Each number is 128 + 32 x the weight over its row's rms, rounded and kept within 0 to 255. Layers, rows and columns count from 0. Numbers have three digits each. The size before them is the row's rms in percent of the matrix's.

# down: layer 2 MLP down (transposed), 2304x576, rms 0.0152, rows 140-229, columns 360-431
# up: layer 2 MLP up, 2304x576, rms 0.0287, rows 141-230, columns 360-431
down140 106:133105181115143088097147119063176134136163162071115105096190116165153122100109140127149142126117150126118155176182149109143108159123083113100097135110141106109115140096201106135150142098146099139174071089137158198083
up141 103:066042156130178093158127125085138137110161125091131102133139111120162156136133181153056142092098122131110101135131131111175136129150125108189146150163119125189107123107131069113129147167100129128191160112095046126111
down141 099:148141151111202195152086139218096113116102114125136180161093145168138096136125155125118129151100155141114167193105118056113125113115097134143089157095159200074141112139107159105079077086140125130086146119102137143113
up142 098:207147132120096182190127070081124083147157107126132134133108112107104152180129136132052096193126167165153194146153103100152153173171125139144103126207150097113121148113138163120123085131174116093094095103127135124117
down142 089:142153139101152148160118117126191142124099087108119152122132129125099124112167089205155148113082131109088134154146171144151080116163081121107154112118089144130122085118208094130100095133130123146150137184143114115183
up143 100:124156078101140139147174106152182155143123119110133122160141131130088177093143126157132097115102110116104090096145163173182102098118134090080140119106116148196150190133079119154200129118173093157114089141160144098119
down143 105:144143131171116060100128163096074111129105162207127093115121042127099190121186145153106098117153156099131135142103145177164167121115128099140174139158094093136074147141123077170164162130119137144114144088089142132121
up144 101:068116123119147127161128054121125174114139093115147157110120099135121091149184168139147132143089135090125113178151132175145105136144145056199100097174110139162135157146104155114144141106117097182129120148155110151054
down144 099:146095164161113140144121156179119160118132137092082106134096138137109160118180132098111126104136174152159119131148123114090154122140090091110159175104098093091094044162113094149113135092129158113123149108118081122159
up145 099:064119147180043201140129156110103150175184118097111139160165125156145069144110143124175176154125132118172145106093137104127080143154161092118157149097164072168116112100099153187122105134168133102144113156088162110140
down145 092:094115078143125104139148131153127131125082109090124099104129113183155142137154145105148086111093090118144153111151054117159154187115106122087078150089188133131177180091085145191181076160136099138083032091191093126136
up146 093:133132159187119155174109111074109119109145105113097138151167112162092180134168113143160102106041168148103118115114118168106121170087117160152103147129125139133124143157091081111132118108105111152203154116146087180125
down146 081:126168113099141055085150169109143158079135112218138107171136133167099128100150148146117099210091070138110071100097098076100186116146158131091135146114097088186107101182122044130132157145116159119080090112099146112168
up147 099:178170073117215101178145121068170141123174105158113157127095140138118151065127126107083180128102165056112118112052153140076158163089149070156148086139147138174115121120157081173121055173140086108077067126112147127113
down147 091:109142119155094065063128104120178117154147175113096019151121096108135194137110111070123170124149080180111170147122111122121165140143160105139120127098090096124100055150161145084115111082126163097130187120102162125105
up148 096:138126109167137148125124109145174141095144141129122134179123125160113119121128128098117100178091120106105153145201170127130099104128048142167124119118186089136138137171143152152129073083083087083134137118083112158184
down148 087:127126108123159126097185132164179145113118128058090123097140161156094147152188061103149142056148107106151119077124125118070133143160107167062125134163061149055138191082131163088153131170132157162102143192157181186110
up149 099:129085166195140146143193070136183151072131043097084136130109084095126113146182105138125177139110143119138112091101113099117147138138081120116148124108103128128163175180129094131116128150207141123104119116141140149124
down149 093:129128084067050196111164131163099153059113129083102145126117159160138101128133131141165141093102184099147112162149109093161150149122106123124137140111130104098130065200159111158086119196121144155085162124139125102131
up150 099:108081114114112148096150144108146170136146093126183126121104104106131149136124098092128180200082169087099213156131104138137150197138180028075163186143097121124162177078200123156088078122136107176150139088153133151127
down150 097:132146095104140105048122139102120126120134154188124130068148071190112146107151132147142092170134117089184111154129160138131186205150180152143140125081179062160190101098160165180110146115085121102141144117101127149148
up151 090:130179165120104097160103097095116155038158135125056112168102162133085134079146135185139191124128146092192139195085106204097094100131148155087129096129109178085108088081171136103159137120133110088238124118151121135112
down151 104:114147154130165101140179126133078132163080112099174125136126111093206104173153071122143166093136121147094050113123112071130190148167128020166128145150133058155091139158082133137093117154074189217116110145115076139116
up152 103:147115163169129133138114126128120123181127064155115141168194103212108059138085151127112143112141125131135126111145127104161170204186116142131086116150146123152111135120102127175156194129168156137080157065101074113060
down152 107:173193095188119097159118071038062182133098143141137179118154172108158144128123124103123130125130082134123114125137100154101138170155171102167083167145057113099112129119109150103097089113123174116131138176158138089185
up153 104:124146098117090175106109098107152080125131185052137115123113107154155127152116165196151111118060122083094079183114151051125089158134207130182124174108186054160118103108157173146116135156111166182153109123076081060144
down153 099:089152129052145113119137092155189114104148179189112141142039152091129111156130106099100246155135140138130082128102142149134171121154152169070142127082144098115124139113126124100081099122133119069126142079168108139130
up154 097:072145099195176178099151128103160143125134092154144110122085104128092072105091113159163162122124148034146161164160159131161094123131149075160112144123122171090135132168097130174062179126168091124117111165116108160147
down154 100:107134173121135117128091076153110112146135096112093145232177128143148176160181174118159117111115096164107144129089098193143150165136138161090102142130162091160173139110104183146133147095100116175097151127164158141099
up155 105:105124144146125171183104108072183085134112160110157159095103156165145089095114183112170133091128134130096121125178146117102144152129138111128124144160125118127083171168097107130131145166180152162139139119045057162113
down155 092:125137102140187110214109136123149131084104053101121148132090121124105133134068124151133155121137094137168092123154053085132143091154121163083129106161221162125132143126106071118147149138108091142090164162140133147092
up156 106:137114206142129115103146109255127120095113079136166111156071106126115156096160145106077109131104136142149093102104108040127108147132150118176123139113161141140169101100101117174100108184175124103149092112126099144173
down156 106:132160120105133152108153135146124104115112136086050188162098163159181042144066110152127098130120158120114171131060067234175190108179140122145139147190140112122129137119135139138098151070157080114081153167119173088102
up157 102:146088091078131190152132188109135178147140171127110148103105138163122076156159097179162115124117170152117117123099087051172136161079102121115141106151116154166126117157146044151133103123179110122158144125125088074112
down157 108:150105141155141080154104154085155160110106102154087150051127111096116124151086158134098134151082162146138053141063132062112097173129118146152110141156089146092145168139109122079113136134131106134123080129116149113105
up158 124:100092102147123149143114140155121096068153145097100137119173154143101088162133100179117130119050162106087141109080171148166169150175073143143180057117140091211065040159131162084136155097178134141167077057126105084115
down158 162:108129120147156106147107171078158152062188150086123140128139117106072118135105087151134136124114133108141107136077133136185129088119070155113149041158139139159068121173165149135097125071188122086156100107127107156097
up159 108:114106078139226148147055098168145135108148084158157130126122134136100179174092134159176074103104152089100142122151128077134153147117222154126174101099127093111089094114106168107107116141172093155127093140132132119079
down159 106:169141156096186111150086157098172149140161089174106137178091116171093130143120111201097161107125124193125174121074062179081168138136153195107095118143123191107092069127137142151143132158120119132144105149144056140107
up160 107:162104166132176164128192134118086144129101111114131199125183103172080132124126109151111191090109154114109168140158154126173115170120139162163132128134100126138107109141134190134127126182113115129118096127146127137090
down160 121:127126172108098042128144124090120142136103180136092124130135163115103178068123132104078137118097154094119096141165164120134103070151201098077137171156106085109065104190166119104097115093101150090143131087078191142131
up161 096:158155147112055172127117116114091131090125136130155067124152141107083166154123163140136112117101118148078121092125126119135082150189073171155183153143157181140066115079144148078150133139130084162144113094142110131122
down161 102:130184080139157176117089108143134146111147116102063165176100128121138168129131139146124103165100107151130124113132066159079190120146133121100094120145096132206113153130126107104072144156081110126161108107119142145149
up162 101:122122138203145068138162091131152064116150179132147160107124117171157146045097072192114125150063152088097099148133146085104182122057116112182160092176196033147110099120129171101129102153111147145150106175149133071192
down162 088:123127159079105183132088121114125157165131089125212043137179075135116109107195131080128174161130090172102126123069103105164185126113117104143068138165118108157158113195106168119097134126136144110168070105119142126130
up163 102:087123094143127134148155111124093129136095128130130193130144108137117178086126161140138182155091130144104148062173153118124129143152129080195094139064099089174107138144159127121129148109160128145095136097110085133148
down163 103:096171167206143157136131084036113105128179140194173119119096131147101170122083175127090207138083158114099112133030114167066161116128080127126094052157086179113099130105067093069156164115131118174159074135148085118127
up164 101:094115145181071155142120108187156127151182040094074157196174122124107150102145105128147132164094183139110164069098134080174125167090139134114085174168094116186078120095098115141119093106171146160125149110083087053163
down164 091:106138143187094124149119093092097114142146111133078108104177197071114117180101135118095132120150096127036093162155123109104124163084137075173133145180117165133114120167137118132166121111186179121158114154185113097166
up165 097:135138133150136114151119118181122070134143099147073129110168095162159162129128078106091136100109087115107158140128139071125103158138108072136139088173033132164104133122173075117084120121183104122098177096149150125115
down165 094:113153119075088162134122209091140143139105082088099126140089166085111115105163116164100099133122114132153139146118050182112153097129115116108140139100131175112127126080087131093166169149103095188105064131140145134158
up166 099:176133117125156140160124124093127122086135078091146110126133190119148182167099143135142152132128164153157190125119128080174118133130139040120157166211129125127124070106200135159107152171139104110182117137170112164176
down166 102:112079143093118092165142130123149136159152147135119127087084114084127149082167147112065189155148108161140154124066187136113149158158123185070132108125117115149109155170063094111125087110130130104131104148097082109102
up167 100:097127173149127092170132089142128101089092112114097197151145108122137144157132185110133146157115170122153178160165191093122103106176120125149185119153096168125087162172146067175149115143151116118106149123111164132140
down167 098:086115155168141091153172109101170143135121185192184116076127106135126133137137120106160141164127140117114080123138153144096129096100107105113176110121121118146178159143137083112143139120155111103082084139090129148139
up168 100:103127089177143133125216122151123115107061143115109153122155168112122174106122106165145103145104167168104154110154201158123150097129121069109111100149099122180095120185091152104112141191172148141111146112095089100130
down168 100:145094095123127096101094088194148120154220129158159166044094170163123147103081172156138134166176171077152085154165105146157114086111142100102052169130148140088163195122121124150146117109136178107129142119140157166107
up169 102:049092145168083198124113145137145135108142159083136155147130138137137085117069111132128164152147189117091157201144173115186125114150139127171090091163158185099124137097113217158132104133137133126148094138121110149107
down169 109:066148180168141126122134168088148117075170165125117106098184097119125107146150084102082126122159123088069149088141154149128136131140105093106117129127111099118101109095186153165163146111134119088175168194124113141147
up170 088:119101105145082138163116108118067137092179078098186133120100084162144201133181119100105142068071094118134134107133146055105119114112141146087098171134091085107142110038106189173163133211186152165100154146139156114090
down170 088:166086149119137186144151142152147165122084162152125151139223233166123064144180119109191144148179131177116132074121119159117122190111094087128134077145120071140152138138098120145117109126135087125106123132109125132085
up171 100:162147118128140120128118078143127155075166136108145142207148120147109138146088154140112155108096148067130138149127129113130160169166139174123131165155076078102065146106154141165085107145140110110163128113067139104108
down171 102:166118106168098172116210137212211133141117152115181152147132114102120144170187130112080158172141156117115123115126165137130099146150154164188183165173121160111154123099106178084135128120139141174189116142093148086158
up172 101:149141108123111152158116119105085106112102091174156118224160089164096154127144153160075139164125127154119143148162140146119190175205128106120114144171099164166099119130149180198139147137141042170184128149090155095086
down172 090:127117087115151147089078170181171132130117104060146089105124124161118126075187099117181129157103169104118128131155071161123101115054052157045137155106148110129189122116115106109106143099179121109148116098119096145128
up173 099:157111038090127148143126100086111149170134132146090103165075158133069118150116089074155104143118150131129175136105180111150102131142098076103186168072099109119105121091134159163158116175145123079152150100120168120106
down173 094:117056134167127151102170132118131114150133119116163129109142074094118124048139122121112167172091153104152069137146191112075132145156137146152097167100081171164100148073129140113097161149124137120149113118088052142193
up174 097:155096088151128131120144126147149166119121127089172123191186115112176103131149216173084118183068153133149151157104148110120130128103151115148157054107103079160123135145139091134108153167124140172189152103113093141112
down174 090:141142149138148073182089126106138146166168149148146135137078133059143142136112119094097126126110114130047164142111072151103137165109107120118152151134144108169119194126150095101132089131153127133142162106094112201118
up175 096:101080102160144144177186142127084064165162131106135131130113156125146112070128158111138054106150135124114101156085113133126135097130128145145121150114124125165089125171136083140143134109169135067171130099107119093114
down175 095:092152154152143081039033113160170068125169158150134127123113174108122118080135111157097186153140121156134149136108142140125170114121153128138180101126144110145154096161138124144096121175145078118182204132113144096142
up176 104:083085090156095119162147123081100132142145114071129166079072073134109101157149103107147068149189117147130170121132146073098113105154096122136125092081085139136137133124128127099187115193180112110127174146125134133129
down176 093:146107124114101152130115172131127145105124099127101186100086114158182123195120148185110056137110097095121122147161084144132140112182125069159129106119163115103174084103175195068099131156154145182131139153142133095119
up177 102:124140120142171128126074069117108067183150073135118120124127045175163187175181202166070109121098131132086131121181170118117115159135101123160147161189123201146149085108106151128157178232192123101144124152114109166126
down177 099:048140132152108143116125147160139121114172118128128121076137189094149146179135136161125062115096143174166151130142099061074122106147108111125104068115074113119160155133159097115111092094149159171128147105144116160099
up178 108:126149119164140160140124074146118102133101130155075135129180098143118130194124202110112148197121123108123124118097164111163173170187098152139155119091124108166107167023133152184123169144211115105150108091093166076134
down178 111:082172153204164102161056117170110100077151065120091098142107123138112163160107112083136123140069104152128145142085132090128171124115172122115120151139071122082135149063171110189157111140149101154120128124062184124123
up179 096:123159057179144093137158114201124154143129139175091126097083118179143125149110110115087109170098112142141156161085172123115175068165146125115165146110035155182110122089093147155184091143128108137087096162121075119105
down179 104:155146108072121088146107149157115124175165124142081115205141141137054146179153137084157113118115124073108102096149131134092154115140074181144164088096123115088111155149125147159171157057092118183129109078161122106090
up180 105:154094112107120170139162121135174157107106096137137131172117113154131096125134145153130143097131118107152137091132119127171090101142174109093210052156136095180126098113077096129107135117132125121124125078180144138083
down180 110:126148154137162069082136159084145115061139107113099149117096159105102127107141177142103179086128135117133133113150133145134151123076051140188151137150090090128110138070108099144149129149131118137156154178105159122121
up181 097:107125161136098130167123176155163126148077144100086108167116169159155123067137196093167152097095154129155152116169145124138107131148087127172157153088100190112105074153103131152117107115122090146149121149087132114171
down181 092:170081119143096080127146120127120115160083068093114122160122141126085116130194113102125128169142123121142101146145066091174078074158165117149118169165133127133128157101091100121111074111108098193103143117143094168104
up182 102:142134109193095148210104071099168107172128124079148155151137127140159084107100173138165150084106195120063104123098095136168115114098186173120121126108143138148095104132115138109079127116123122159154068105093121079137
down182 097:071158135118145115120105157160180140139160077102112132104116098089128123082164116102168139146163173113132153110174180125138128169136117184119081161117103134090140169047142107108100185081078141120118157161126124112139
up183 107:166097160152150085173109101158085094095187120117057124129178136180102124135138148179125170071155218156142186148143137134136126181089128083115115099106131125242096117149102192166086135148128103066127186101105105146135
down183 108:106107151075145071117145114195135152093147160102113163126147111141136145192089163137152163111144194096116175164195148140106067163114153184071142117170088124101106140100127132113102149103127124092131139110158109116139
up184 094:119171068141134150192144120157122059114101145087157152151091142123122128149124112171076112150099108100172106103054105177125161160157137108135083146087118175196084147101158140131130115164148172140135131066154137101119
down184 089:082089104177107159049180135144126106146127146112131069139127115152143101127121104130095153109137087137128113137086104120143154113138117129127076109160145115081165164185089168138151187136161107115167123153166088086144
up185 096:108154109120099154134174168136135138132129168119177176176142131117130087050090142103136070133117126093143114163085122135133148072161107126148152126085101080188104146153146156146097111131130139127154055107114128099123
down185 097:153177192154124109086082087102106128179067101132097126161100115092152133035109151101115181176072119075159111214131153070120127139175094143115210077183163091115124127136085155116109106136100178094160116106151185173124
up186 096:115130076130177123126173131080120114129164130144096133131088104145109132160107095170130081093110192126067083199143163138145126121103115082153176073148089157182066169151104090103097114138132151098076133125113146081180
down186 100:056108183166148122044173110181167135109111105142167086152168107153107130084100174106082170147114106120108153049099080162126181121058097210149152115091091092129105112155149176111095184145139112160145167136197155128080
up187 104:102140131143117135113167116100187131140097104177093108148172144158149076123072190105111135152073159105186165158118137133101114123069152105127119152049127047158086158156064114102124082168201117144141079100085108129119
down187 112:138152110073139134132145091077212079103152062199110115072128154157104068099149106114113129114077151124095068083108128203186115145050130203179083094114154116117115128128090163084101086133107152158086086056123093110148
up188 098:091159155129213141150162134117144072038160097120113134103118086133068157127122127146146181104109208136172122104119145117139121142159078120118138126148198186145147112153162160153112042166103155140180146111120164115134
down188 095:176163183135178110089135099156136180060088127153117070099120119129080079072111054134119111109112096112172131161129077162085135143089187189111116208125136141125155098168135134096078075107101119122150124109131146139144
up189 104:182178152173119147206089065082119180120167117104117143191117116161070154101143150089096111162132082149198139143118123165174107101135140151117105139077108182122134159085153080121125107167118082108141171133136132132173
down189 103:090136076171133105158149144076122132126160141115105112111109174136095096129118113163165088142144192164128129106152138117137148123113068141071086057046093132114090149139106036091110136107113149148199114125083171070065
up190 101:128150120181075136108126110135152149120140106067104155178130154158120093127125121126122103092112181135071162151078167146120176206156161147119143082153124112169134115156085142134101151115105163152114116129060149105081
down190 099:152137160111079114090143126130153095118137173156227174145194101135143134063108161171131090148141050109103120107137108099175146158147104203111137209156067185110098180124109123126121121100117114147143110187063148124159
up191 097:091102139129193175142160069091162111073123119097110149198140178116100132165133175140102155154114154136191157099161092120142157083174080124140138138109150118167153154197100134147102149155158138090109127092141116163131
down191 095:201117143099123140112148085110144110149153136053121151062109085069091096119103143104122129086173107089158146123112090094097139155157138085178162150119110155060100126097178122116118107049158102121098135090133150144121
up192 104:136148178187161189146114142095113126123171096068148150120131129207158173139143147141070132163134184139134150134156133144224120125210135157139148143136143077143120169130099110192052111178127095177119200122118107127125
down192 100:096114158112154065142115099134115107110144166100110130131139125096146074099105117169083125127117222152166126212164154099112061171119143138159095129126105073103107119126084120112156117149067121111138168102098101161087
up193 099:122108092135090140178062117099126127157123137140134168088097110126125113133152149178153137124095151092144134169142156146134144202171178075097097156207144121129121144103139198113129121115131104103153100094139076104107
down193 098:123092124144134099169124134090107132114060137155146145112154093152125072116096054126128174094168102125136141103135105128139111123139144175131140171208123070161127183101125102166110172174074099155140157120116123101144
up194 101:147092050148089159180097076118156131140139035094158170100165140152121108143094129232165190118077141090090068094074170128153158134161179164093075060089097091154068094150146143103110136173173185115119121097130135124116
down194 109:117127104130108100161207120122084178141175103118130190149166117133081078140127116082119141141107114153162142145096108114172096184145059096097103154173094118138113102109111101149156144111135065177110063145089140072110
up195 108:117096121152155138135124112156124131155112161119092148100117151113100101123117231139123120173128105121127162098053109136176139119146110153125179144117118166150142157129084143135165105139137115141132134123112144075092
down195 108:206102114202113154145127131176085108150108057071149135164076144119147122079172140127097149056149090178107145103143079132113125091156096147100133099212112091124142087121142120151177145161142139101147110053093136132148
up196 097:076093129097108121164095101106155166136146142162134133134116133138213085125135162181149156142022145088076088108143164134177116181088129096093086081147133109190121161086122122137092124131165139120130095118084114142099
down196 099:128098189124133104095120102164203105169164146080100135172164177074112183130134116182193184100157167162124078123124120156127122179146087137120135146093159073070141100094132099111140085141105085113182169140111142136193
up197 099:085114156145093083130100141138189129101164098084136125135130081124127165158107154147122122098171173128121078152179146054141142161139128198203158151098145148163140063159116085140092088181204119179126122160165130077078
down197 105:133189109230175138140089090122098114100064107115131115104185162144108129172111113118148237123153136172113127081111083117116080072113163087132177105129159095089081120136169101104161153092088168118136094101141124100136
up198 099:151119152158180162169156037099156071100185105146123136176128127104081119120135166138156152132113173131088103148125111123114190155104133154103097149106084137125138128122119115197099107121119137090182126060087073154168
down198 101:151115085113155100144112141093135108171130111149140073107062112187156123104148108117187169125127121162122159176161096093114125083122095130119111121132152093118102114125065103099071145088127130093159210053164105177123
up199 104:133098173135174155149131131053193149201163110097181142122137127085104146082139134181114158125124085128119133079152120121154145115184160101128145156099111115156158151153094121109158192099073158119116127127139061191125
down199 089:128152137130152116159108086089126130140137124116118132141154107201103188094088117095121140199133172094133110114084121092109142151191096141124158156160136168126151116079120085117131113124133151168141188135141164114128
up200 097:146103114156159221129101084109126075065175123062152157198151113127149168143136178184095160141121189075136108144128119147119142144169174123149137164115124113151112106227131115127130122148165171132177161071164106175069
down200 101:138093190135126150112059148095126139152121140121146133151115154091109139182097151187150168108097155105155099174146048101166091094124122045123098149140138169080129059157138153106146121101166106082165130138117129120096
up201 102:150175167142091155142109050140116096119114100113077110136127079216157114121089145143150177127108101108108154106127144167134177142102125085134141138132122160154131134146184107143117082167170104142098115140090114134158
down201 090:092113122105112159105131129097127095133183109092142088117099101137142126128091104128195100144151146121157168101114134111141163140109118185145182117159178112111102176106158124082132135197118144070167144077149143128059
up202 104:165124123255146172141142148142102108096108056127070116165125104174082087138148142130113120098085109098103145127060139126161115082203114110138074092101152156125167103082118160152127177149172104152123137138051093155112
down202 105:117154098131089107111094169131155125155082094186161156126137137167102138122180127079116084152114182141196165116151147120112151082102178136126098108120121098100082101128172128110169088159071115118148144070097137158126
up203 104:131112128127064111153138156168143130146106103078147078154176140112108160154144098152072065175087159166207169131086166094132062179143163053146135166182125103133134168104178094171139090165160075169107156115157165115092
down203 114:132087079107110186059109162196142134104172062165057160157084152151148115105185156153136056137130184156117120177115099101168097083097061116122088145142156190125139083154090154191115139164125118076101141118159095139187
up204 105:103091142136123125132124121135144203118135089117142140125157075178128176060148147148122131150169148126117098133191164149079097195148163105116155096131078135169112135115108165109145103141077134201137073123120133161117
down204 116:099178088148117134137094120097125113060142122112078122099084191101152122181080120084184141147090149117126140127106153135130196122140105118102084118196169113151105126152130135177114166141105158073202141113128089098150
up205 103:113125142109182158127131102122120174146183068077172158110145082115153123132122118152082117127065130085123080135152164150114127160161213105129118081135125042224110194128122134118143143200092127114142161125174134129081
down205 093:131109153118133165056112158114158122116133112123177077174091101146106147156127087178158153093124120146080164140092113150162087121141157148155099116064090184142135192085070154138157131068136110055159156174092099116123
up206 103:088099153140127188140128129158130043080122111134114148165156102041098117077122162115118164135081105090062147155193110112151116091127190178098117115166085133092108134100126210136121120183128097098119145108084124110134
down206 116:154179127089095161077159141177127172101136207156127117113145124096099143137104148138126143071099172184123218155154222138134103101182161136074133175100129134098072133130154126076123148108078100075096149097126068095194
up207 096:112138156136108110159093093104133126089156100086140137232111144138156153107144139170096104125119143185121122099128132071151151143159106083126102122188161147149071126144104112133141104145090167189162162121128118173128
down207 089:145092106174115120124083108174162096115140171111148170096098138125127119096174077151140114160180166122158124116133113109123093112139137200158115136119108095047094175116117089148157125105186206140099146152100103121149
up208 103:107093133148152151194045115077130075144130108084159112112154139156138149151171180101095160149099128081114167107161118139185132105111136093095158141096153117138086158124133094109137097128096109080179086112090090125129
down208 117:160146149110072157126186164127033128161152139074081097119126106112130146118145102100169081161136072098179134159119068114143090139185135120192155155136126159164153111138169116124125112094040032148138149154120139184168
up209 097:102192171142169137116236167194154091127173130085147143113122130151089120131146160111079152171059169134108150024095157094118121176145068107151194097120149187157166120116128098068136105097122084102101144059134138105106
down209 104:132123086153134086091135090109107141174106137129151138178092150114122153158108133176131139126170155097101145136108136166134149124083072158111099094075130100118112127131092190178176170105149147171152072188197171190154
up210 099:084136135126150109147139159110132110073157131107092174149158118189134167103072131110211092145066166114113128083131185161137181169119109085125147109146103137107101159138155124143106133161100109190101134174143139124097
down210 092:120139084115137148156119139126089141070136174126115215092147147161161132205089123172215098129137170057120110148139083103116111143127182125133143121104122136136088149129112097088068111126090044173108172130204145175108
up211 093:171117138108211161088078147196140114131166117046082111153157106164143133149070144200118115078125122131121125134133141089199126119192168103108084151093137119120165084154086087101082112137123116136137133143140110139079
down211 096:140156108165131118140143106102112101106105127160120136141117139129134136146142160131194092160145157170109087106082122101110080142137134093148135086139121145192153162107125165100144118147109105123114103137101143146113
up212 098:095102089151164136101085113112099097111102086124147152118116093125124165114111135133132082109099160120132128112117124093121150120128134134187122169168104142148131137123122064168088191128165134138130145082128102105125
down212 105:106062139111102137093123115130161145106160140138158082155073111148178137166101151144145087113146111088117127156148091166080130133151147103162107146203086223112109116132142106099124130141128102109199163192024101189159
up213 102:132137139130136126123198126149191122172145145139133145125122157186150139032115127109123079165151133137114173130104148116148110118116127145171121092149067093136129134147147085122169097137184184149099109107117114152089
down213 107:138178157156127168110148107064170076069201172132174187161199100127180099083057131079110108207205129126130140115160150167153096113112140128124154139179158160114126171159143099114143091150108090121170130102112159171172
up214 100:113109096154137107100131054103169084096190134143129114107114137119095100107110148221121138183076123064110171157135134135146187086136065133136110145071106100147120087123088122041145058117129127172120125085112068126100
down214 100:174117122144099089128145163120164198170089109038039134178115130081119108088122151156130070083129092145139111093127086129106144161105108101197093141217166166151127074157175113139098129117108118157140128216116143139147
up215 101:104116168098121175164132111053168109176146107149107144137094107096130161101088155145147160108123117096111124129198193115091112172098074090105145134132110162166131155094182131155097094187095145158101097087080131117136
down215 102:171145162135168141125081123175127099165157190170228125147126172128113121063103096101108104075141117114180120131137111164085112131101153180103141118106021162095085159162115167075158152096176125122180147078152182101117
up216 098:203193153100097141132127062164125113134160108088102168137125151142182142060126219092131145130089138155125120115143136088138137113108110104113122178155120142151132046097106112115075123145128163140214110112153131115126
down216 091:108075172157114141146102160129167148114099099100171087114111161095109138158120101109148131147123128122175155088073164180142136043128183137101146139109157110093107109150161156147146121120130198081126117081119127132076
up217 103:127098102160067119161117139136106101147132102075075104137105200160109106172156156129108139155141157154075174139145144132166138130117122135190151136137129191157084050177113142123140123149118072171148162084115049114080
down217 099:182089096125173111154100119116119143098110106151129122130123110083103101124156151127170141082093142118149127108121146124040150226210133137117103142160121124111149145120151094118177079090131156126082150126136113153081
up218 104:112163159168164118157115129070209125127157118142124119128088070141123147137167169118162137099119153151063145118125097103145147115141111122175131119099140138132095108151177066134140147160153112118109085101040135134192
down218 104:166122090163112169126134105108146159097146117082147158124099127092155078139096080156087142125154159106134105128154108160123108133134129159185129105051103113106111165113135063066124149142135115120123118133165111160127
up219 090:138097104140086119192113132111174144116063123099179165172183091145068081068123112148088169134089126129111132137116112127152144140118152090149117110144108106134076131138109122135150138153113123180173168138136090124092
down219 094:134122093149156148080166084166132171142119150111135120103108152121123156138142149108093120138175136111118167142154142124113142134090115146093137123149101081119070140188145139127138085124134120138126164110133169149110
up220 104:129101108142105144188121108102131151124150091140111133126160126154101184137127149131124090106081152101070181139140142167140107171149143073172107155083098194140072190132160081178144119132159124167058130095123119102154
down220 102:109107096073156074187126189157155158114141194158071151080099115097089157107178088151127082109103056161117102142156139128137153103163115113099119135081092113126054122095159144113131158145074174152056164105137116113098
up221 098:150153095091137142194134076084124134158140134131098180136113159143141097142079142104081159153116154144168163110130123104196104113132213070104128107114121097104167113152130152142085130121115062120181061080119082155101
down221 106:077076141144145109125096095084165119197124201114145179089192131163098123167104117090103086161121135148121129129091151100106133127105164185135111120159087099117133104091115127144112111087148138148150184118129141122109
up222 100:124080130182105145135105164149145069100109154047077096108143137149110118104150133064127109139143132135116128199141107124143146095137158094162137107191109106182136069143098136088136139145121165116067141090112120122070
down222 107:145128104082132114115142087114118125158094134130168081135108147112115141123048121156110165145133151115092147120145149122090172108145076097169139121109104111180122174191128133114137136150151148142085116149098209150139
up223 094:122103164157132130156074130047113098090130053030131118162092143117110146116088103133114155125158162117147187137100125130129129118108084087100121140161146120144142151112124166154158159183101076150166124113137084151101
down223 102:100109138125101087109133099168141156120098159117086106054153112135133150101138087086131152153125136117151170146103101191148152128135125125157131133142137045118099095033143130210099142101131112131108146114117141129125
up224 099:078124143168132160121152144128117187105132091115085115180115144130132183093130135059116170135117131112114129089083127077121127134110140117161128120149050150119127111187151129138095148205205091122128106096132115151126
down224 093:128169121144167108127162146097105157105088158160145109059104174089135094152062123091141091098123062111128102104161122114080161153120093084121143108098043149124184119153111145166115122184126127178122153123146130113154
up225 098:125090138193169144128129150107145154092171056106109103098135109082153150113132081107170167085104139138156121097114095178161158121119093124229081071175100130137161202098144076126134150161146071172105145065135091183119
down225 090:115089175088124156155150121143129125093152120073141169125154152108119081127081180169126169079150084144176164168210128150098131136126094180049063127148130130071124134179113193115068143162140126116115106099182137131127
up226 115:106147086140160104169123121126162135104116070123102136186113103129048123076133110157133109165084158097127157150131207070137125150117149162107102129080112122164109117140099129143137173169187110180125113106047097142130
down226 134:210148107155114130160104135140172144163118107123101109137136148096090141053124115088079181205097189101072114146098119117108128083104139125152097144104134101095129103062136089118105036142174166134140133132045177100148
up227 098:117058091137094181130083100119141108128113141118140116191143115158148082143162135140136141173118140125109158158132122159120106121128116112089152128187154140115136115179121174107108075078122116141138156131113091092099
down227 101:101142160150089168120146183175106143166171131099133136111126051129138150122140139145129133149157152132093105126150180109129085146110073106075157180094163112173123136124087137106166113108106148099064096144107158158158
up228 098:134135173141144153116131139175106073160130142117063134172149085136064040129130130108106116145122145123050146133144137131160147188165074107151136134144155112133170106107129104163112082110176082149130088100144125142163
down228 091:094112153114106088084116143078162145137159163131144156147069116155059164122092138112151112140106109103099093103112115095152123096168129083139180141138126119109140156121166149118157117125118212089135146171071141144173
up229 092:182089088155129126142118121138150048112154116126110132200135135134105164153097141135131141133081146114164100179162138097174160120146153065171121120148153147132163171181101141124109186126184144122149143139113133088110
down229 088:122174074125128106151141118129151139138128092145179117084102105137135091193118144149123115122113166174132125164091140146157108138148146133150099156155131095145069077123192136143082132137046101157106107134128093093151
up230 099:140119142147158129161139148099165166124124132105108064146130116155146122175079140154143103137115186090156093154158149140109182127124084120162119118146148122173136127110163085161136171134074112171115151081145065113076